config.toml
n_layer = 9
d_model = 512
n_head = 4
n_kv_head = 4
head_dim = 128
d_mlp = 2048
vocab_size = 8192
activation = "relu"
norm = "layernorm"
norm_place = "pre"
norm_eps = 1e-06
positions = "learned"
qk_norm = false
attn_scale = 0.0884
bias = "all"
tie_embeddings = true
parallel_block = false
init = "normal"
init_std_qkv = 0.0156
init_std_o = 0.0156
init_std_up = 0.0156
init_std_down = 0.0
optimizer = "adam_variant"
lr = 0.000704
beta1 = 0.9
beta2 = 0.99
weight_decay = 0.51
lr_head = 0.0051
grad_clip = 0.5
warmup_steps = 310
schedule = "wsd"
decay_fraction = 0.302
decay_shape = "linear"
final_lr_fraction = 0.05
batch_tokens = 131072
seq_len = 2048
doc_mask = false
train_tokens = 760700000
steps = 5804
dataset = "wikipedia_en"
Each number is 128 + 32 x the weight over its row's rms, rounded and kept within 0 to 255. Layers, rows and columns count from 0. Numbers have three digits each. The size before them is the row's rms in percent of the matrix's.

# down: layer 6 MLP down (transposed), 2048x512, rms 0.0325, rows 992-1091, columns 192-255
# up: layer 6 MLP up, 2048x512, rms 0.0349, rows 993-1092, columns 192-255
down992 096:137167145107105157188149150194075145117102161087165099133091178135132115098204093093104140083091088091090125159116103178142091123032116099095117115141147199151120177124123162113112167063145110
up993 116:187099144132074153108102103109146124114115184159119138143159139131099140100083145100090106126118101057156148117120171117052183169158091097061138194107125140143115112062144155114143135143083156
down993 132:152132126187081129099143169169117186155152196112088164152096170086102175134169125113118101118075098198094158059134121156077131163078151151210115122140173162116123100103140184142169167081139090
up994 097:074079133103090136161097149145151106128135131103117108118115149110117140103123090140060115163152035165119162118170162116114174122167217134114158099194088137169080139107135243128147172071119134
down994 093:115155153110127127115096117063115167128124219130125115117144191113144129169137162082104137173117131165109117141054190146150127135165096100117126130076098176127123134161091056181107147132140088
up995 105:128189114117170122107144149114179106103093127102080112163155148143086114157126137213092128052173118164146131098155129173143070135110058093107099122190148160095114121134097122120074074169097123
down995 109:125162186141077111126127102142084122084110176090127110106125143134205098118110136173127118052170151121171101147151096148138062163089089072160115137153090183064181159136109113112106142153145084
up996 091:097098135087124190154135156166134135117157157104158141201157085119146126125120130183113215130105174068174138144051116117175152151150159084187128113146116105119100090099044161151142135129124156
down996 088:155097095138096140107114203117103174123108204146099117092147171093066109101177148073151151107097141082148155135157129160097105143099133128097048116095131221124156098145126127109116095088107134
up997 090:118106069169152146121131122185093152127109137154132088138106154152143106148138138135155118151204117119176141145152116117062118151119143104066217118102104134160138064137100156193133122137165101
down997 084:120153112135133208089089188171136090108118151131146119107204147186112130130154077105165185109181104135135108144092180089174108161091133164085110105128127134127131075069214111089071073112157040
up998 101:115127097146144176160142119184154131060133138133182070141098176168126093149130161094152131144132096124122137075083130174119130114166088090139147129145101085139117129073111148203127135120079133
down998 097:152127106161108127109119157087136072134107060142121156104139155130146156150135161152032084126168109145079040104132151138151106067201105100126130145124116165117128090107088167107118139167096108
up999 089:065133098103181104125117144155091103175180141125195100098091091149105116114077136156109189108129133063155109171162082076120125107150125100127135095120139131109063066112096177118123124180141123
down999 087:138191143138149105117158133130154121139091139172101130085116149146150145119100115112193134087114106177116110127164098139106141173165144160067130191140108137147145141161135144132105081126141153
up1000 098:108147140104114081094085136104169099108103130123152121120104084113151131159108110120108105095167130153150082101075051146174143166138099126076092090109118053141089137114143139093005142119094152
down1000 111:107181131132092100112084086152131188084184125101106078131162097116192110101084128133092113154151118122174091080126162096145092106202105133112122140103093128148125143171126154195096171183050116
up1001 103:080163101146144111118080227109133138163102134108183108161069143164145145172154076120140129147146101077121167133137126082137118080148081054147107158139156112128167069038149152118110136093087168
down1001 106:158142084137124105150120095115140084166114123075137140163169137120136171133059170210128133104163142077158162079122139108128140153130105152158144147055140198111117059131165143155136120121169151
up1002 107:174156131114171122130138070137114139174141169113137098139156094082181124137131106158033136085101082158089114116096151185059205133144129132137197136121162145185153132090071151173124160186075117
down1002 115:108109098118113081149135130086123119124112164125115131131143078098085105115091152178108098132171158115144136107128132141141070104126068156171088145139065185061131090145169143080148123124122152
up1003 102:087095052162124151150104110121178060144072121164148151155088196119083180135101104111195214120118139161168162097121146133126129154080074119127141159162166083116165164139136111135127139156159133
down1003 102:117136132117140143079183092105096134142047172147179102114128120114124146141157123141134109182116205161109184163155122153096135136186098175105126118073089115169083087095193184099107092164161192
up1004 093:159153142120100118055129090134170127136173137151148063122170073127154167156100053163129109164127103141136134162136142183082107109119175117132071106135133107108132109141104148121126179083123110
down1004 088:151140055131165187096124159126123107162147152099117142152151084089193109096086198099103130150147126159098146145115070183114129134135171119153137156179092144084094132110126101133128130122115181
up1005 106:142118127146102119108136131149160107185082152154155156140097051092115126093169072108140109180137131103122084191117096054178142166111112126138053109137130092201143098112077144150108149089132149
down1005 107:171094119104076125089187129097111142149125144155157102107162202111083116132082142091180128126123118130143158126128155155122128205202175095184133114116159125169141141158097133133154108138144109
up1006 102:131120142086093129129073136128183087116168111133173126103084131141133171167104157142085099132128143177073129170140128133134099098037139108092121103124103070112162179103092157166055120164112164
down1006 104:098176110079134144111154156128121138106079109074114133163068155177078199123118136150141136133152176139181128095148156108128116137132151120148183126104163080136112145146056104096057174140105144
up1007 109:111112102160136210131035133149146156145108143120061138124006095106103132211118114159174139168182146081112102117129101169174106105145097132064121167082149127126173110069050174106140147100169157
down1007 112:116099145133110128148138111101115189080168089157139116090123148098096142092189141137129145176183108107130120185139099146134153078119153181118209171068126118046129099143109086154151111118153153
up1008 099:129172093132109178098090162077152099183126154158126074098085134096143188095147119141180185137129090181098116138140091129107168169138142122080146091129162106149156123119065141142085124106152115
down1008 096:074139159102117129171161117158132096070123182151180117156107163128161140161121113143149165094139103078119131141120168115148113132112144079157162129113118168161133163202090076180101132100148119
up1009 109:106136195143135115099126074126164117089126149135094130132108154111116107143141036186099130141168076136093092190125067065067145111152166169072172148096078122130152117138102143151134136140123129
down1009 097:105133166113137119108124110150112137142100158155104101131117109086142159162123080090132158156133124113136088137078086146095109096101178068112077153078127092154076075147111100126137176177134132
up1010 105:146149104114100194112146176113171120119150154150154077157137076091171136114167093200174080154110128145105149085171118129105121136139134143079101129148135073104111118105148128176118117125080069
down1010 102:101159159126145095167183156130132135159115148125150179126146155147144181141142115119095149101142089095179150144140132184176132119118090075148114132122147156084149117194170152136118153075117141
up1011 102:166176124137086128106123132118090140140187152092136113185137108124082161081070102138108118122151111128129115160152086148130206127088079173109118081148109116119081112101098157133135170169075108
down1011 103:113098156138057153117124161089128132115091136109131134102143093122177159176128115079152099119166124165123139110094156095092158121169126070157112131092154100153115086216176122044209138179175123
up1012 098:081108125193148093130101149117121075072148149112159093161064120147125155085169159127108133115138186074193142192077166144151135132136141077115153074107137139119181171166124147147073130160107163
down1012 097:142146138065124074141112118151144162190126109107167148126117070091121125129141120152217151169170148132124181187108110113115151072166138155098126094163139156105106179133140126150103173160134115
up1013 099:190107088143127151121116161174126121156137130097141143141117176115132081131099162174157186136194121090120102162136137090095122112118175113107128086156130120132118129124082105206092192099135126
down1013 101:160098146135099146124115090124059104102149150116073168135081112148178149115111122146143106145107118132073175080138102126137120084077105115099121088102138103112171144192121078158118144161168064
up1014 094:114152108130112180107121103185156086145156108130145106125122120156119173163170105171156113154129123135155116140164138115112112134080151080128131131147116079117079106080074189146089145165123180
down1014 090:122122192141099165165175184120120122156130174148134101147142105189182116021070138129145176069099118112099124182097061153140097135161168134115112127113090107077143151095183117106104165142196110
up1015 086:127108066122103138149052110177149124160191144090105107153071157093100105131057120137106142101171142091091090127109069122168196148069161153151110091152136156068142128090083182126126160125161127
down1015 082:160085093177149161092093094145132123149122144170135131146131102132132098096162103121157140148187118118112187094202159108111116141120149202142085170131165086156158094104152109115137151149124151
up1016 092:181079110153090097124116160168089085124112126080160149125122128086158159149124176094147160175118110084153125142078124127078139144122190191173082070100139116110127104132145116138096153130101166
down1016 093:075121112133118095133139131152125106156122179126099162175116161122147115173097199101096130078175074147159131142150131113098101112123113140149079129112115076215123131132202157082113149141151094
up1017 106:069103090102160130061117121105199102148127122110216093150111139105110171083081139157088110132188151070096099138125154117098128130126117103067152059073161123138141129110065153125102111178133154
down1017 100:144045130177052117125163150095167113092136130130099123096109064119124055172165152201100084163184127091123086140135099091130109150125150055101175093177116112108118145178109134159117126112125185
up1018 097:096104074176123076169061181136159101098140118114126140146121074062082147173161170116156145148120113099161141111112073132101128104206101120025098148115102100118115137190116159162144087131094117
down1018 096:136112125153154060155044171130155150116146107105151082183151156109125153144095107186100122082107098082166119141149093144136115142042096139115152176162152189150105126105142103114084129138154107
up1019 098:107097114154144062140163137163147109121096095046139120141155192163155101120105157175097172096099102125153119125099086125097110126083174131136166137177044044137152133110099135168069168153067188
down1019 097:187136106092139160125151117119129148147110126125092108125076065132191116117116087108127140107141155144127122163202137163119084137125113056145080151176120161119104171094115149139087100122144091
up1020 093:104130139117130105176100138115130119084115138142113104150051115090070148184053126186118128136131152126172077135153098163111155144126066044114075072161130119065144112163131150114147199155137113
down1020 087:098067176122134087177145097175129101138121155084105165077109111128148129099167077168110102149140170152145129149122102138121107144121147172118182150122104077125158145138114111178125136098137130
up1021 092:137086044113062128168098136202124180171142213124156140227104128173135113156127086093146138140136091111056096134138112183122133137171179132120133079146143118088150070155131122106113170162095153
down1021 086:102144186112162117112142183094111170132155069111062206107102105204128100134068105134177140084122162151104158083125165136130056098114160107130113206132121150158124106159141087162028134148125130
up1022 096:095129139139066115142199119142135161165163136103149124154153134137125126125129078081160080158117145168103086103142170151147124089126089147119171077142221123170113149131138193118119151123183134
down1022 086:126157146140132132158192075145125174145104102132123138124094156163122129151138080074100099130126140147169123087142130132132121132104115100150146059131089122147126123132125160081112076103138100
up1023 096:134181104101155184131089089139094159202124167102101083178149089139170131139138084098150085100121160109072123077147116104117158139123156107118104127224114163118093174103101163128118167090103086
down1023 095:137159160135147160176213108157068106148036113081165125120071183115190063090170142099154167147180101120104151129162174155133072102137130146131106124132103123118066182129109160152119147098123127
up1024 100:104119129144123143161100127146167142175115156148122116127166164214091129127135140150160167105109121132162115102134091141035195089174178117106111049077116126116113139151194149138200133148063092
down1024 104:207150178114118148181093074144082121116131140133118125147107143134141070128133075145126197159084132136145117150094130084158101181102078142149151139145087175114106082155139101170097140131121093
up1025 097:139063153120156110159069177176151121120060152116104119122129088098172157172115131127070156151136115071116101164179122107140193160117171111193112128122145131116126127068140174139119138113120146
down1025 097:093132178105098126076149128132121129117088097147140101058118164132174138110168046125091117138177160088077160191130132132114058127148152078169141115108071106179112073155141112125131072167053083
up1026 087:113102069152075108153130162084130135145149149147125131248058142137122155213162148095097197195161097123122098147156095107107099121204133105151093134195160123117173120134125084117138157119037126
down1026 086:143143164141143058154162108182148146115142088077123127154088114117135134067075155195096127119097119117116130111089187092157156131093130127080150140190117152100135163146105236081096125089190167
up1027 094:056080137123159175125056168171100132102085162165115108146095088170151085159139109124090075103168144073105103125137133161127132171100181133069131097130116132092166145129154106165105114127145118
down1027 089:135076163151120130092127096129067137195107099099131118134142124100102134144135088120120098126124158159104130124159124118146179167110129125164104090116152124136126132184195093109161131139129137
up1028 106:164170151171109076132139096138166145146125118082101129133109149158124110092143111105104205177169109111157098099102138117161172107120191149155097121135134137142134129142138150162143205185128113
down1028 112:159133151112091180193082147080122124133107182120132234145175148196195117105102083137120155088152130122139145144170113123089148073135166151198107167162153089120146146149172118179107141139182158
up1029 092:129076113127153124161088198136126142109104143110150073151091142116112131124104121162166140099164145116136076169079128149090168110092143127134112152117146141180192111110182087149135160085175115
down1029 086:111137048146201120169172117115104157117174132146069120095140129155171167134055120071102135128111114088181170138158162103108051138192057089146140151045116105100142116166064135109128131163158115
up1030 101:165102144113147163174106106126143133167103120157172093142127155201178195137066127095159107165093159142199086103171075148079068147104130127143132109113111125149099143100152177149142156116116111
down1030 107:075150132146183139091133107173134107118072110161150122106152110159138111120173144129111103066156153179124100120141162151171107097160125121160100155085116184150143166152129081141120187130171164
up1031 101:172095102157121123139125103087165132140129124147166122161112133121087166159149080130116125141142123072114089173108124170110149120155094103147085077119131136100108117144099114134137127140170159
down1031 100:099046135120153142122096145078180157115124109162146167116105078101084158165151063146135124102101167145132121181114136113131168109133128184133169099161082118113128049080081086094143169194189091
up1032 095:143161100160116166082111086080117141090115141117149082071117127186159205116120175165128125099083112153106167172141115129117142078076118112085141095098114090137133124119111197151079137154092154
down1032 084:104084193121079163134164189138080064135110132165145089043107162128178068132125106137161081136126118123134079163153122142123104125146140119159161125123135084066101144137177125139150155145103135
up1033 084:119120127138109184093129172106115146129209179093138118146106158126142162171110093114146112120126104131156094166150104156143109104126140122130095143120126117144113125143111135144170143155116137
down1033 086:142196129133120132192148090194120116101158139147081103085144111115106125095167127177108143100101194163088112183128137102112140150142143112153127084158054175164121099183144091100108164106135145
up1034 093:162076150104121186172141093154116111138128136097138128189119156081106139152152073160086154136182108156111138195112105088138164144171158100076139131173100141097095136101187123109118154099079115
down1034 092:143158153106107169168146056065058060103158135120162109105165143090136098169171098170152105115123103127093158117067161156141078129128113135119094112123097192138146168160158132115110100130122124
up1035 107:124099094147081133155086150175111194120066160112087153132101130144153173181124112152136139116183137128141128163098102113141120171147046159072136143083124135127081128131127126175163182112150103
down1035 110:088203134115075128147158130083064139181138151072119153144145169129172112094138146073136093150100110145125145158120120101170079078134111053075150232137090080137140141172169092087096102114127122
up1036 091:167156135147142163003068169164171042174077134128094149097110130107153096119123102136128128099149111149120152140119127121108080162157117115137146147110107109149134132151128122129016145103116143
down1036 080:106128186156147148168118113160114118145146188114113119142134173151120136149123102186118134121155152125140098165166156113146145120185154107087149122124088128120158125134094126152124112098196124
up1037 093:081100078187104142154106086146109092126115114191149131131127099159150119160156159173161112175131172106158199166127064102077118169101151072140153145129153175100154127091123177078133141119175120
down1037 102:117089129165133086137152142171165153130148075136063101179078078094143084152155140205113084146116151082098088174085145164160113060165119105144084135122142154191178122103155127122082156150137145
up1038 095:197096088099043183115178127169109125108093134108143129108137102145149130140120155128103140145191109127127137135102168160142167107079105147137117152123165096112089108099115130153123175136138098
down1038 092:123155129155097154095121121143114134091113141114081255108151117067175155073119158106096156173109135100099151120109105137089179165097064160151187171156091154112127159158166060072164105099117082
up1039 093:139134102112143167123114082191061139155066130156121165149114115097161170114132126156120077104139049129099181173093098123167134137145137164152088135105076083146102053141127146132111168145115129
down1039 088:139102098104116111131114134047143112154122169156085218106130167120119097157141101128105129187156119154106095062147103102143109084093135162119103147131106087139076183132078126134125116103119176
up1040 101:126165107067111127144127130171152119090140177091144144135101132129203160198155128130084128102114134067104127053095164156155213099137118123123153129147123079119068172109153118133085147098160162
down1040 103:143089147144073127161164183134157146127069158094088074152102143126111152117114153123100104145111106141120155139078118108071152134143171116113101117125161150140132096130160105167176144150176080
up1041 101:172070100089155166139121172112161126184121165115084119153104135152192144126097134123138197129108154150151126146104162108151181131109144173120103087147204150089074083134097201160126172175128124
down1041 099:183117104140101136165123078104135135179153106145097105125088106162123129171134099168105139134087114114124173174113197121131116087151114154137102164110088149143057152092123062111082127136117124
up1042 109:155151090161078134119145100117126175118163147088143120207144155144136120139106094129076152093133111141132120137145122172115146070092105156100184144101164118146086070074098185128066151166173158
down1042 120:101120128122137109178109127163121157116106100082104146107131138166096184141145063140157088127119140096133167132145138107219125117129080080120150133148078105059137047161136123160184110136128113
up1043 095:119073157147115121098168143198144143130113132099115139149135137150135123108129074156103180139173140108172101109141105126082150170119253100128140133120149140212182109110116148186069134179150149
down1043 093:128089123147064078149179114150183095149141089195164173115070134135075103201155104182096123143160108160116108133094113159140156101138170108145099156137055178157126188101148108123123144107122117
up1044 093:108129130116107165143112154143122090153128143078153095095162111080162165092103132104135151179163208135064073195154095156027168208163064163139155094130108085158154110100178131129145129122143106
down1044 089:096094102145134176102157137122134136167128139103095127140130174134129141126106128116117135094113118153144149096089143171146161126114119058135122141173122120080129074150095137105133136180116153
up1045 102:118104131174125112128075171098141152081117151132126147100154173182140165130138147174080080160062076129109098182068108171144154112075173118132182123172092077163147080097134168146139147143161137
down1045 106:116132146060175175135118055105147205088118080069183163146115148154065118111162196115134132135168167119141113145130150140174132143157129163128120128108095120136134079092125103139153108110113160
up1046 108:134130122112096105122144110115151140175153123131079116166158109108165170139123044128112147175166110113102070154167092064137110086157161118174129060143150089148137122123094118118090141134137112
down1046 114:114073176153072122137087131103158083127189104111073182144107142111103118142118184126101121173133142101132146118167162094138188142139118101149115103177111157050161087074061061102087103137103073
up1047 102:034150125214130140146162151111134102134151157129172106160097175142142078139096151109143140141093129085160074140081113151162126094134119119110185148063186117127078158100121138091139136180143168
down1047 102:142133121170087076107115097121118086107102111138142145113150171135143175137117155047126095169137100132132149137147153146203104106159075142090038140134144180103137182110140148135133158154139124
up1048 099:076197109130101087130127032132163145135153125112148122087132135177135155144099116148162127163091110104189125136130088165181128124120140064136115146102107107159176153143163174127121090089146165
down1048 098:101124115122118161143114125124154199168065118068137114146166089117071126151116160084132087118102162163157123083090166107114111128122117120092191106120168129176158121130099148167127153162189114
up1049 086:156126153108092133087110202113155119070128116110166121113103075152132083107080105098150118124149167126163113189168123134134157082086125149106098091113120120095162131112164149167107138224079150
down1049 079:140120105166117057119165179174158086139215155109123168128158120189133125159147155163120120102138121133118169105136165128127139082090117096135181083062169152116120127081130075173123035066177139
up1050 097:105207143101108189155137178059163092140115169110109144118132130120143154138139131134176092079117140112133087112148123109085177113182129166137144109094140129129165125130141152155118137118087153
down1050 093:144095088155121066188084143148134121096122116151173114080122201139118080108151155144142153175118127101170139145164159105144140076190112138151165134111167130142137134255148118139125192094072149
up1051 096:175149088110076122078098138134137101094121143136128131146103089139074158158131116175152097161207158127118088128177124059120117147132147129049087060185127140133182147151088121184080154141114164
down1051 093:141131153171104116188115128143143095149169150073065112118130126116137093117115148053167168144162117114170169108191097181119134116103112124164122145174126103126111152201131114116084108134111093
up1052 122:131113131174105108109096135111134158113176121120164128133109129139138125128105096116135088129131099097081119203159143183125111109135152140116156149097169105116099160090125161147142154109118137
down1052 116:093135183111140183150139148207138141174148111171127131125129114085163102065171148171137098115173110093117088145120137110062184095128089123110157152142153134074180149124200112175173110141140113
up1053 101:123170097151134154154136135116125106140107126115137134154125146126125183108069149151108110128204108169159143118099129145126141157132145156085151127184189119055056150115131191132123131130134062
down1053 096:126130135073136075130116061092125112119099165171132139133130128122130127180122165089146151093143090129111118193106093137114121137104172098150125119144153105153103220185091205115151091136150117
up1054 100:165112086227100122078109136115170051151094163133080133107084187143115155149176141138151162149176092088082081145159134131051137165131116132108076162106140150133144119041117186089130123127103168
down1054 095:119146140172143140140087110117146185132131138116081140144101131098087135156108095115147102153110068183141114110090081108092116119113135160146107127160103096126073111119147217185126199110134157
up1055 096:119173109140135175094049150105103144120169136155147134158125108027100183103127151173140139123146133160104128108107150131146132156170157125154115144139107095124135100091112132217130160145134143
down1055 093:149109081136209163172154146155181144131141174105129140069098098171074083125141150130109158100108128104113118147122163130153145093165146199093140205155137125121094180147140158080091104096194129
up1056 104:110111092112094150173088128159122133093089143124130118158108048102085171137101077147202111136109135111118116171142107144142136129142154112074146074081136082133161108122155171153124121096125152
down1056 116:130127142123097131118203148159116114064153185146101151125095143149090154148082130145138127148091103148140081138094136101118192162118167102158132112077227136064099171151130106202145126124069082
up1057 032:144094135128136131125125147132109124106130177091126117117126107119112097152146141161115123163193143086167101178119112130114176152067156108113113149173183122184143122139069093175098175137104146
down1057 025:096168135140130094105100098184115136127154075122134167064145140133083119128124116120141103059150161100138139125081102081124161132123155133113143166051152129097173205189075183152086155089143105
up1058 095:150100104120131202118096122100207127093085119142145122129161093176180141120142121094179171207192092117147134101124166158112188152138192115060098164126139116123102115080128133207093134151131158
down1058 092:133118082161090158073144134124143130155154102138101114137131096101077178172129174127195158150084140140143121172185128153148112038117141168106154144149105156061095107164123132145064193108138127
up1059 104:151069127115124164092139129197136119109156146090084155174145130074151198179124134132130136160168097139101151145185097157140103137066127190094101123153147149075118102064130177186125099126106112
down1059 113:084123143181140142133090150093077126128149094123166111167153140114132130066132133123130106158128061059137142121163135103136130201159136107084095142172086187142134108068090116101137058082151125
up1060 104:174149158169144113160109122163114125102146115160081120173107141107140117096130143160132131121144135120215115165072107142099168182079093094067145115126141076081147057196107083149141143114146177
down1060 112:124125140112046120116131171197111184131172150078144134098090157219128146128131103152112116129066147130115181131125176098115136127162132101143143109155187133078164165156077119156099127143088074
up1061 111:110100088130132171133118167149135178147115154153125116138108144124149144153143153132142168133134144128152115145118102172117142174152142134068105125154108141101119121115109167177081135149093136
down1061 120:155108184133121128133172099091133185119177096116109100112164141139115127198118179099125122081109113105140103172066130129125111173120125122102145118101181180148140157122130146193153107145171140
up1062 099:067193106166133134065135155128133138091205135129099101204139159132146094115068129105111113145129085061093105149166059172096161164126120123084112128094092113151157137155143144092140123134126130
down1062 093:191106159184125092162130176081118205137141125096143110081153154136199144152124126165144080134090171139139213095117129088095193154161105070155155126114116101109139177144116143131178138174157134
up1063 098:147099173188101131108092120143097150145154141158118117070138169128132140174079182140146130124116135119180147117151127142085121180099142113089111117152138151146131074161084145126142114135149154
down1063 103:047157134178127178112107186112153098101150131121149196192132132166177057165141133114137093060143110150169160130171146087122127137113131197110060175058172115062103141118064154110174129162096108
up1064 103:095132110191102162118119137080164161147168103094113180175099158109137141169091136128089118128145093143100120120204077082105162168122128152075074162176159067207086056066092132095078185184108164
down1064 104:108150104086163129171081173035161140111201043100173123165132192103124116127164134142129145142091076099134077032125170184101150162157127084064138110141106101095124065118156135146155145112152101
up1065 092:131068123140151166138096131121164171125090140159107124199158187157135155134085103161117165080131119101144138109074045116122092149122100095115153103107182130135133091092079104143137133121130177
down1065 090:111099148103117147123116119096103158168129129146119171144126156092110126092126136157127134088107092155141145095137109159163110168092123070118119124058131130128084118157176078142084136125189110
up1066 088:104129073135161149137083141132161123082172109107161088142108120120149211168161123127163152139134089091150100144142132105129147157122127075054091113160120116157158086106131145128121133105114116
down1066 078:114113184112122110151102157153130146132121183154127109158103156133156122154125082142065109175094193108154158163184122154145081137101155113125141161065133170123123175202122120136120101165071123
up1067 098:096120131108114177062114184159155126097189167107149121154124170132150118145128174165122133119147144129112129126055143129108129154152126126155122147177148133121105084159145122101097119081140070
down1067 094:143144090130083115165103108115090111131101074121139120114148092140138100089122138092075174104127154137080158170136160093107116159069147149092190158101164141159082091154162100120184139136115148
up1068 103:135112099097099206149126167089082126078106159136112130131106115121094186111119137093163107152138117106095153160107117199098178147138150140111165139161096033096170117107145203082128096157139191
down1068 105:143144109090186162145123085164157166179107119111113095106131151114153134144169115141105162099125109158125057165166125179190117115151123161160106116131146160150143100155231137144099122168143106
up1069 099:198084094165092132075082164138133166132117133138186115175134109136200198089086134105120111125178112151151105136127133175126129180079123168170114123186152145124111102132060146167139111106106138
down1069 095:130139126117115124107110130166115109092122100099159104130122114138182153111137139059142107105145098103128077120073141081128107109164181124195127128130140108166143116153145174058154117116139123
up1070 103:246125046148132163097111144161139119112151141140135086133144147141129139120162172154077159145154145106196089192143102083129147090126140136091137053118104122128047107144096121092135140142073121
down1070 102:189110110123099117150161124191160150160092144160114129103099126093078093133163101124156237119176074134188089145058138112093160068083096117093129170153127176055148190151130146149146165144135122
up1071 097:114084112084194154172093129145162167176125142154018117163137140100087134167156148086141177176144153104143116105137075108079143178109088117101093129068113102118176153100136103179119162070062159
down1071 093:153085166068089132112185152116163144116110140116160165091067138190097157179073080091122106090152150104102138150143123131128172139141119107094133142161133139137150134188133122116134136133142120
up1072 100:138073109155085151099128153074105115083128155101142109136130136136108150135107126157142069132225112133100162156149097179121133154100085115103138178145137136099150113148094107124120142127136157
down1072 094:169104147170090166146107092099121142127100124129134080131149126032106115085035187048172144103123131124150200137118115172076132114097107104096130133124137172127153074139154117136162152105102118
up1073 099:232172086139111159068138102135138131161139142143138081135110161143145142131129196113168111156156087115119114125109174107138117123172155127085138054196118142128105109102136166126151149106104141
down1073 093:150162175128138129205130111144122135084129122150136124182119117172098148157072128146118155194108167122138124099111135137168115147078142146155152138134142163174091120147064137093089104109089137
up1074 092:137148097157107112084094186100112168095097120106080100142138186113166179168124159128128141106160089180097098206124089138111143165169122083117084117133138131082138133092082102092128121094198162
down1074 087:182089130174132120183118135105138122141131201138105157139139145164078137111185129101128122158105120110059150138090110149098139194166106096052143165119116122138098065137115194130120134131128111
up1075 100:129160039131157192106125146093133142144093147037134094146134125145137119124160112086228129112118143081146130178155148191105147150143184102117081112118095188129183097117113134157095124165111162
down1075 098:076132159075172165171090164150063153109124128129135150117143147109098131128093123131140099103178184141135133149161140112108160141118105090113130126125115183150122124127177146131168218073126121
up1076 092:159071116117163175044142123146184094143146168108133112116145090061140131128094102147118108077113132134079165115126117163138123138164112148078079118148145166088168085135099112137088079191132110
down1076 092:170089086134125123123202061108155149130119160136135134121111145114078106099101111130109109108145119108158091144115136202141171163092157189071142097159133168153083134077159113101101099164137140
up1077 103:146135084133120154131120171123147061108116119101177140185085128102131161180128108122152084128110101106163153143065132127133113095113113129110155125073163125114147114049084122150109153124162179
down1077 103:101103142154133095161118160118066073140139127102114150151083147093104157143109129085087104102190097153123096147134200178128183134093096142119174185159138091087204167082099148163123118125157164
up1078 092:116115127124147103155106158166188050153157124103186087087139165105148128104121116152087154119217133157134094161065134151082111126092172142186117115132117122163142161161110155137087097135148096
down1078 083:105135151146113077105148085136109175135086149131085107043159135127147099125101149138164171146176116172131144119128166138150101120133166135118134073149086061170139129118162114118142069154145107
up1079 092:133180087123118134118107116084094103139119153166178152133144086119160178120097092119101186165145096124079105163117109173169170105132100149169078146132143108222141106083122191147151145149136141
down1079 093:144158103108136130151131166174130124135141055086159140098163085146132153080154122104123130107096078090103171146126116203121154129069091123151105120076122114183122103119168117056118148120154146
up1080 094:114112125110106138121109125175109134157100171147140063203168165148109125111177095153106145144139133120116108188116087146135118097082169133124146123129147085113141104089170155148165161111096118
down1080 089:117155086085082122121144154136122165111072119104141149115121146119128117151168171139116069129147106162116118044132159150097099103072117114168140149106095137112109094170109076151186111172098126
up1081 103:153132080118110168141143161151180076152145138160133145134130122103104101139133107145172098159126133139078078180132150097143139176130117086123132118154149125137158128160100143062095164148158110
down1081 101:183131144103156115135162122141144158154105159111182124125195173077138129072148175138156138082141137120150115141164072161141162106108039159128124068146120132068158163167142160112094129185182143
up1082 104:127161150203082128068121143144124134134095131061138159142106118068213153162120135140124162067105051144101109139182131149063163150107064122091101122101109097137157080107165134124134138183173157
down1082 103:149173129143144137138133119159139159112123092081121180172155150146108106101041155044175137120160107118081149128155130126138077173172115125162093090101116114071149112117111092113175097099164104
up1083 081:103154139116080238055110094128096107128189142074152140244156133050157118119169045142118153132135147115122082162165110153150117120124105099091103116149116102174141054188129147115153111114133171
down1083 081:158142183090114188178201127154142089077093105154132064140134118147091101070133140171199165146120113153142120155084107138079125088132160093176146130156098084161129166179090120129108083137103178
up1084 100:085175062160109112133098148136133077131092156157121133087140142132117141140138117179063137133137186082140123103129173107112165164135091127139083084104155113108103123096137124113134138126086166
down1084 099:125076195102175131107131119094091125166149202153133091139137065110119118105131098101150116072147124148149121150074156147118152155151135151101129154128109102142087132076129149043128127120176104
up1085 095:152143051169096134097104160098084110150071151145124151136134120143116153090147170122106140159149116128191120196124113108120105157152128111111138127115140127173170106147123132119124164110209139
down1085 098:174141173090105125154139134087119124143131183166113186108097144156193109117103167128135154098103074150100162157080076120108162123109161127085045150142104146072116131108102154164114196165199113
up1086 103:145106167139076182132115185129128095169100145107122148118098052103155126183123112128112102052141136137105101091090190157061172155133134135124116114088108157150189127151073126127153137166106183
down1086 101:159141172224165161137139121177061105091131169155132098128079129119098092136116099132202050145153096166119132098071125142054136141079083129122098156156135176172137194143117125134113044136130149
up1087 108:117135146155058183126141073090183120165113134077136158134116126105116101136112104128151088161153167178146121127181122115096136159174118110145126087114087097132120120131110134090125158122147086
down1087 108:110178160109077110134169124066149194141133152151177126090145119091163101158100131142174089124136126131106124095152081094211135105098196077180099093044105093145126111096110118110133118139175137
up1088 095:130189167096102153076103125105106102083149130080155064110140129133181110114143100143151124174090114110118110128100085097156193170094165140093108099149126114136125120110181160159090152145171132
down1088 093:162176125147069128171156115189157149134098083131169056097136137100135114173120141122177110077226109139113099131098179095111157154138092118128108140224175147185111163140150138121118141138144127
up1089 100:174118120145161188122093096119174238078113137123144110112133165164109146104099133196115141116165123066169122114136119134138114091095051123119121144164090126108126061087143131104083125191150148
down1089 100:114099121123128128161126097145178107141130178151161179162090115183151221180127092204138086132110161157117152185133129136188135124108127154116164106100159060173110096097093113167152130103170062
up1090 101:123160092157083141087088145163166111164131166109157134153098092167131119176058072094124152195203139128091153112138142169099142169193101147136120075119127113126147126167103201091161142131086133
down1090 096:130181102168141107124168121103162114154122163133099123109111134118159181187118110120175145159131122094153164111143116144125130107139080080123138148065109125153105120119130107174164111134170156
up1091 104:165141103176145141099140096174083109109153135145139154129117153141077106112076123131130110148133123174170184163146078128123164109166110132061101090139174124173056117139117149056084157141160163
down1091 107:129182128132111136196129108117167124059148134143083143107115143132109132168123111122106122110067142106116125144118143128154119137121093140108143126139120152142164179121139132119163087105131136
up1092 104:182131125150056119156097177124166127187145165123112140145180098155123160124087158137148130155151162117080114170167122096115149165102135092093123127139095103175106112138147143151147112184091116